config.toml
num_hidden_layers = 8
hidden_size = 96
num_attention_heads = 3
num_key_value_heads = 3
head_dim = 32
intermediate_size = 768
vocab_size = 4096
hidden_act = "quick_gelu"
norm = "rmsnorm"
norm_place = "pre"
norm_eps = 1e-05
positions = "rope"
rope_theta = 10000.0
rope_fraction = 1.0
qk_norm = false
attn_scale = 0.177
bias = "none"
tie_word_embeddings = false
parallel_block = false
init = "normal"
init_std_qkv = 0.0576
init_std_o = 0.0
init_std_up = 0.0576
init_std_down = 0.0
optimizer = "soap_variant"
learning_rate = 0.00857
lr_mult_qkv = 0.7
beta1 = 0.95
beta2 = 0.98
lr_head = 0.0128
max_grad_norm = 1.0
warmup_steps = 200
schedule = "wsd"
decay_fraction = 0.694
decay_shape = "linear"
final_lr_fraction = 0.1
batch_tokens = 32768
max_seq_len = 1024
doc_mask = true
train_tokens = 111400000
max_steps = 3400
dataset = "wikipedia_en"
Each number is 500 + 40 x the weight over its row's rms, rounded and kept within 0 to 999. Layers, rows and columns count from 0. Numbers have three digits each. The size before them is the row's rms in percent of the matrix's.

# q: layer 5 attention query, 96x96, rms 0.135, rows 0-31, columns 0-95
# k: layer 5 attention key, 96x96, rms 0.147, rows 0-31, columns 0-95
q0 050:457480490535539478520522549547499457487460470502439678480474442501496514476486585482479580544557533473519525516493465522458505527533505554521536565398474442487479467525536486539547536463515482469532467559546566480553489478420496506489516525469512492494518498497474425493498514471515509541
k0 096:536498548555473483478467505493495587481504513447561457487451514507478416539501459516547486463435504549497505460531453550498463425468440453503502535516453452472502437390462470449480497501425488463515477406492481541511540495482512523511572543554478529553463398532531528496506520531535532477
q1 126:480488436452502514563550561547503494541450558511442645509516520541522522506465571470476589531529516445542548546498471461504530576555470491476564542438490473490468476456507510501522481471515502488502473554551536485521454471464525512488509505471565455512554522488421429479524452471478524529
k1 066:400504532491474500581490498566514465503470499559451573500514523458513557479477536519556490568511501465481521507410515475512532562528518514496515545483480499529520558561529520604557573494554488485487544553449485464538456505487488495456453444451571539445522526492474431511509539491440434490
q2 071:565506500463469550459467524440440454572464510471561387493502467509492501563516449474466490476478518486505484521505459416490488493534470489494525493584565483480571537507435521540478467592517556488463560444518468571484480557556495454532490493544485483485508588567491480517514510500458506555
k2 080:583540502530505540536498496434561585469528472422535489483436467412469468500467436511502470476484436533540526480512504578545513516516549491494452533451527512533466523455433421496510437477455507489509486573490532487464537436525470427517583510543507498513480552504530569465506459495511562492
q3 081:436504429407469459598514491565508526483468483569395533439542534552518566542455483487532578523472484496515488483500513480434456569530459490513469545494453466479430507494484531441464522487479447468494510478501497531538503446461486512482493465509501471421471438484529510496575508423488518482
k3 096:511531509456539546437460488489462466556500598518478524554585535542506523491504513497469567537528553456505491522535477497455436481566481537485587495559485505463508467503515496487472500610496533480480484531550520538523491475559482472568463521414544511497583574493458458475556443502517493556
q4 073:491494483471572551449550522483456426597564564517475452476455459537446542493552525440421514531567503493515535562445509431491490530493473481461545490563601518502521511470489458509522464542454513523489486508512515508451456539497471501437478486469535540586507558493457467501524519509444539551
k4 075:427524580499450498567493458512526465477531544464455518530561537509546555531542547551545466521560454470528501507430486537472478492467432518436482505479481513501563522503519525569502593492489475532487546536460446462555515486471479568560524519438528407464487514427561499521463512484456488544
q5 073:553531568478472567433462461495530515484503489503564512490451469411433484562523475499502438479572481556600502530519449543559455509478479501477523480505540520576542485519495453462533509534442524524535509525480493572595517520515488475518543517519516569542461527459488556522467416549516467483
k5 082:496568560514578536422444485474546498540437502484477471533513534578520482511469486459514540524543493568549488530458431509469484492481531464492480504527467489490496487415506477461466455421425464415453484469494433559411512549453556534522528460485515530492510536479533510492574436518535489530
q6 074:540463500551532486483535524539442502503511526569435484553477540503456494502447578479498445500456465468469542521565485587421576465464561449577483502562522468490538484417505495477446532428437455540564451472475482455455532494466496489496492483579528502498541504508515503460546539524523511451
k6 087:591559559483465457471436525456494486484544416496557464535535455486514463445448464516400505499481548496512499518460509538515472474526490510464495557479518533515424491531522474502473481530527560490516542490589444526469519471565547490547513488527508478517466564462562536418480500572553469429
q7 082:460470437497537445523506534565472444516456465584468557446490491538570545553517537452552591498508516509496548464533513455411497538497536457519504490522493520441532534472496519501492540497484478458456448516539566502535475547487562479492432525438540410553524449543480454464547487498556483536
k7 086:453494485464534526500498440560521453445555506633486520434521503489484490451447525513528558551578538446504469516522547543536549546446476519564562533438475524494497500511559485521477505475531427488451480499565570479526505483488571499482491453451465564474543538480516482542478467453445489465
q8 087:513541519428438460495576541435458474550489459502502476473452506485481484499502515445548449492494453537546500452464502537469519491553488469513471576543430530533471524509454451466451532435496498514484458478429573573492516548585458508470598476468486582489545494505541438514535472559482483472
k8 086:463561483571407488499446478495413538565432495449507575461530542437562446446488519440479472441488496492543426514548504577537468468478536501450474446505528544483482458426516509484434448444459519477475537491504467481521528509556534530481546500535486537478517536554500530514473503505532506439
q9 074:446483443479455444523474544479507503535542534501486448519494543490523514492450491475534494508501520407527509488536550479442513506488569565544491525502508522534555470505512530495393496392477458536507552542540430439446519493505512508480471450463510434463491447540443428504456437432572476537
k9 083:486544510476482495605501526552500465462449499435474516486533502473472521401518547551517511600504477431481507415447542458487447512474528498530497484498507558502478453514504535452622509498507581458495469503510548455488465511441535501476501462521530472493471546499505535481448421562514465435
q10 076:450484480531573482561454480551514455556470501503478597475562462404493561544522493444502472500511470430451547485495484454498552546511417491498510537469486506485526450559528531581582418533552497504513500464526534490475506543497523515485448467501479399486440481473532493479464525469492455520
k10 086:386523535398438466519515542457558474520513525540488532508524567526458497521511481509482503545476501521541495452507472508482487524532532575536482502457494578529443509614565503454487504460592510537501475543498509521457440509489452518461438509468483459433515531467427523555471494461540541507
q11 079:489492483507489461395472469482479490450460454538456483458524487537539505466402545525496498503561473501541528540487557471466495412521476525544460457447453486397494525480586496488489511512514524554540502437463521539519524562501461529465475483519536552414499504510534562436538560468539562472
k11 082:528571472469525479575475557453450531413512511466530516484473452546469517543531455573483528411446506483498422480447490470494524489490478467491473448504514500542470465575469436478466496567504430502582568497438485575459493500528497476497470495504540448548426500490481510470509434504480480570
q12 080:549529486497519538503480467486484530517454466505470577479514554557481532502419532526485540596557479557588542542527481408534495507572520458499455562496479435504454456511530529426522474524557524568495488536483482485576526450519492485474562510443543549501523493456463482477527483434471502565
k12 090:483557516531572444559487541515512451452474575523552558498529562479472524503442521477520524485483546426403552481430443527511483476575569471481527493526499436489494489514486521577479510466460459523556435496547421495566516512434513517479514489478482470451549441477477483548469462537523492465
q13 094:469520495514454514541508536521595554529509507439489587512450572543477479560470475491524519557435489566501479475523497499520493387473548433413528535493506530544539483402475534407479444527501539523546486525512514441489536520533522499568477494537460563510465534520512534523484497462502487464
k13 085:531509509484459535427545546443519533534473539485495470525524430479450572432590467522560498458503442506524479492576472488459542552521419501492546520454492479542530467522513491498438445474504454509499510462511508485394476535534469507500423514524555456518495514556530489620528470547514528488
q14 082:476553595478511517452557491490575521518488576456519405508508577449570482524514483486490495577505466455401498538515465501524559485479522478459439467533519543476458458467488421453511480561519533489445479489555450501503479444560464504497514509513517477551478515513519522415509479553567485489
k14 089:568476477477403490457516514483507498508466437523550518521526420492449525490582509405487478505466501449500563533571448561527486605520498509498456456505466506546531500461490542513494445496470521464477487496527502509421527583477477506496499518444549539478421548475495491427476443514464526565
q15 074:511566496499494434524421506496501500537492592508469571436495580553506549578502545487515497533499434496517460542481536472496426539548522516510487475542529445511453441585495455477468516576507481564509509425437489497501522525537473493473553524485544483525467579512578565511488476472484453509
k15 084:512584496444461503582585470529401486547489405512464486550562454495477569523509565487503516514536481529517544560454546504532456493506505396502501537475524534580448478532504471502453496469496527455504546479510433471526494528486503508525542458516548517420454458446468488533513537516526467517
q16 093:514510493410466531520462476467455478540476470421453572516542543448457503501503463460545469519533504501586492536525552489500407458511469459493521547548468564489503457564503497522517424506461485540563453363463443478529521496554542486500465524553522511504506471517525473502527520536486535428
k16 101:462554472532481520450491467509557531514418482535515513443537472508504508530572515517477443482531537495506457513474469449505511514561408543499499456510547487483500434550569451484473429427475518518530523523529558453463478503451580521496460512474591524472479575556447458545514463453583464490
q17 077:454511473534602443570554559491514505439450577529468534530503523449458532454524483489517516563476552523478496507471446464460496462534489560563517455429550503479466531446539517519547474463555510490489432485554490458497471461523514459568547424492458431516493549536510474483523536470489434550
k17 090:447487469420460520553510516566496487516488439534486551517534478561460439495476535527441493514536527500537567530546493479559593487453520499560572524548487541462515473601489524573501540506488500467443534547529524442531453487508467497470464582540517474428505439438533500474464520504495550529
q18 093:523502544487461519454568454488565520497515556427505548514508489530525446535495438438484550493498565588448500519545428419514451495467450476480450498468461464558540516485502469524496436492455522503460494504504553526548443492503540505479518484511558569596462564527511491513614504523495479487
k18 092:486536510501504514489417497525497490507485563501485477550446431497476554478522521540470538499506492487447512504498461452521559451466476499488482523515410489489522422497542485520460480581549504419530557514473497453416510489421537478532500512448469442519511444532495430632465574443477508480
q19 089:451516539544557491460550516496574466456547474496465505604559500525522505461494465524410477547518547510478471465526453516486503465553471438423552589510535439516442433507527470477507571473493464506542479512517523414530472454545453500538445525468522442561471520492495481562500465498527500538
k19 082:450548471446497480512609483476582478536468534541434529488499552527462556549494502491506511500555514519443495569454581487526445548512440486549520581469568509467464527572504535522534484579487520497491533429544487488529529450435499569447514484533482476488531488499462548535479538519470509556
q20 090:570552527435454524433480428424498549455521561478569496515454517448521481516560450414509444474436500523506460488486524533549506504456510457456486441502518471471530488511497447463499440443513450519560527504542536467491534482546461492578594482524511515504453545491515536552491489578508534464
k20 085:471486484518475519511494519583433462501554532484451552508506491496481475549558566448534542585552484503548527493495521461450457540439537527519468525499419496449481522588542510496555554494548524500483462513546447470559440488477512463472403557530522486511442503468461392510520500558511503486
q21 065:530537480493514541584482418555517472549522477570546486410495558520525505494471525528530533486512457527563549550564468443479502469450572553513527511485500554506536528485531471545519556451459506471470499534509471548478495531469520500430470508532402495379479526482516514504483534429497499571
k21 107:436443460506509515500493471573471530504422531545485507588541527501511509507518537512513538564528577449491502516493592402504563566493464474528472463481503506541455473506518586463495508454509537509481531578504480462529460473477551465507497512415556433434569470467457467516495496496499444530
q22 101:477549396491481433571467469524460455559485496551402487484486492534500530480519446539413523535445464482500522487556488440497518514491537504463576504456465495482537516480515466552518547473510514529447503518547474584497506581480480497568527493459511424424502527432530462474525495504488513581
k22 111:563515490586443511392465481458510605519545453451522493495490467524501402515511454454493485443431488538519460533526521520501468470424481477456439548548498488492442472446507488493492448481448492463525502455459487457408531483519475542511538505566468504554427471510483488482525499504567514504
q23 089:628543543467534514445551462474507515501565442524598483476542533478476497446485503463539476441527527541533425531527521525513482424492529522534468486550507532486550462531515451620521529460489466451487492456535485485515485465556534512451533439554423486474479502531544481466513514488530451506
k23 089:556518481481545457466465511486491488459539550560501435569467523507462478511431399546466491465477462482515449456493489577525521476451550454557561491522527478511518472452486499517622514463489469514474463438513577486475547489507430551497519528456445504550549516520517558431529454492493524451
q24 089:549508526447522490504528514501495427509483580499492489533429540485616448563472507485468574475498507473565511537406497525479449560539513571483523487519440483479494436488501491506524508448459509481472454505486510581525493508491422426464555521500426517502561428477525505510445547532482457535
k24 081:565493424408418490475516485461432451559489546401521474516500523518450500554488490448549514473449469488454469484474496505535504420450480496482461478513469432534548534566462496470472488465462553485566466496455517520474529518540522528512490450535518496604510513527524518450531468474502600506
q25 086:500507592419473485479532530496565475424537490466505404504484538514489447493550451517479530514383483535488444508509506572523512460428436520482492586510517533523546503450498524501441598489489518574488463464506457521493510510537482547558446474492527499578503525496538517511506488509531520435
k25 083:471520472459530546580524485566474450511488492482521498490538547433447574470487462524511503522512529449469445504514532431492508563490512505527520461521530505453426510543540575537478536588501484529514459529463518398458502508530490540545456472464517480375547490501445530491549461498441485568
q26 090:463480429501515492553446585499520473542435540551503529528514484594542543517495526517520541520576504520508505517549484506451512486507445537513582560506555471503406434509516495457484462526555489503507484519510461525448469532426583484544489541461486459439508575429426493512503446466511514524
k26 097:532547537530449510443496475505480591498446479430512459501504415447443448540501451476493458446525414555500512451510404513525468464476449487477458501500501502468480512396484427461522455477513504464510480459479489510531564484522468518465546516548508556546460482500555577466547543545487503452
q27 092:448585558506506532510461470546511548512456504491491500491532451463506426486582455542529440519556422459541499490590461552484422487459512522459499464502553466483540485533497427507462456482490494465570498430438529491529495516552506501525557540566435528548498550493526581527523500493476542516
k27 089:449490508478514510464510493524526493522500539513422554497500469555494464499463597407474520537568463502434476561440467484525511472513435523413520475528523514578541563528495535542538528505561458536491489552479494495531476511528430534469472467501494428449504457371510454519503498519543462529
q28 077:495458516519560464557509495466479545538479515404501583470514463535464542485461456503448545526482512571474511470517467460502473539536480460495480521497561524491502521433447531508438435527482437424500501515581536569480473510468483445499447490496499513593512453477528511443483500424438545588
k28 079:535463482543510496424548605475511462493504465531405509429474458549451526453508537511523576516543439542492456494521464611431505457460509515489476534516543548474508513526507475481469503458468478432548443544403461499528470528529500532538450518477478463481425490530520474516545506532471535482
q29 090:520518511489512558499469503563421522513547469452509498564531446548438515485539547554560423546530391470461527478428445468483486465450480504533460460493478489522494537546466454517425576472431545507528453458476502514524530486509449502570437477525468555531504465500473466528482493415490484520
k29 088:404413471551542444566484465411500542448465540542530475513548471516564513471458461429540501467581520489476467504465536558529535425539552540438514532480485482513464530549532454525506470510489479529532432543428481457555506474470499496523541498495515480429467502452561480528499499548519476482
q30 089:431468464579509507545452514618535474514549574509442448571523489523481478416465536514465549513450481493519556446478571422459467545433470518487474577465555497484514469497532499501520541467482545473491486557479546512503539550506482508525450494526496582540496506483493469516465477417494517512
k30 086:572500512534544512533445467474459591504483541470549435501311477482483474527504480420527482514494506590465439491503479543551459486500516494438514456492468451522511505435481436494490489526441539478472511476481498537472498526456508512515452579519519483465480474527533494498527503559548522483
q31 084:527511478550453521568553475498489545501430495471463574495502515455467513424536544565502526473506454559524552534476505470470498508523419532497504492469575453450459462559505548504475511520480468493458418541489463509536477499462493441448544482485521407520425450549544485559554440534568510488
k31 083:582549506470446513559465533538506499536443451473465526468500485478429495536466463469480469475426470465468473419567486513516477458525427522571456557498469486567537464589510475513519491483405438512553463489445413481502536482490504472541527504504508551535469533452505449542515481571472497485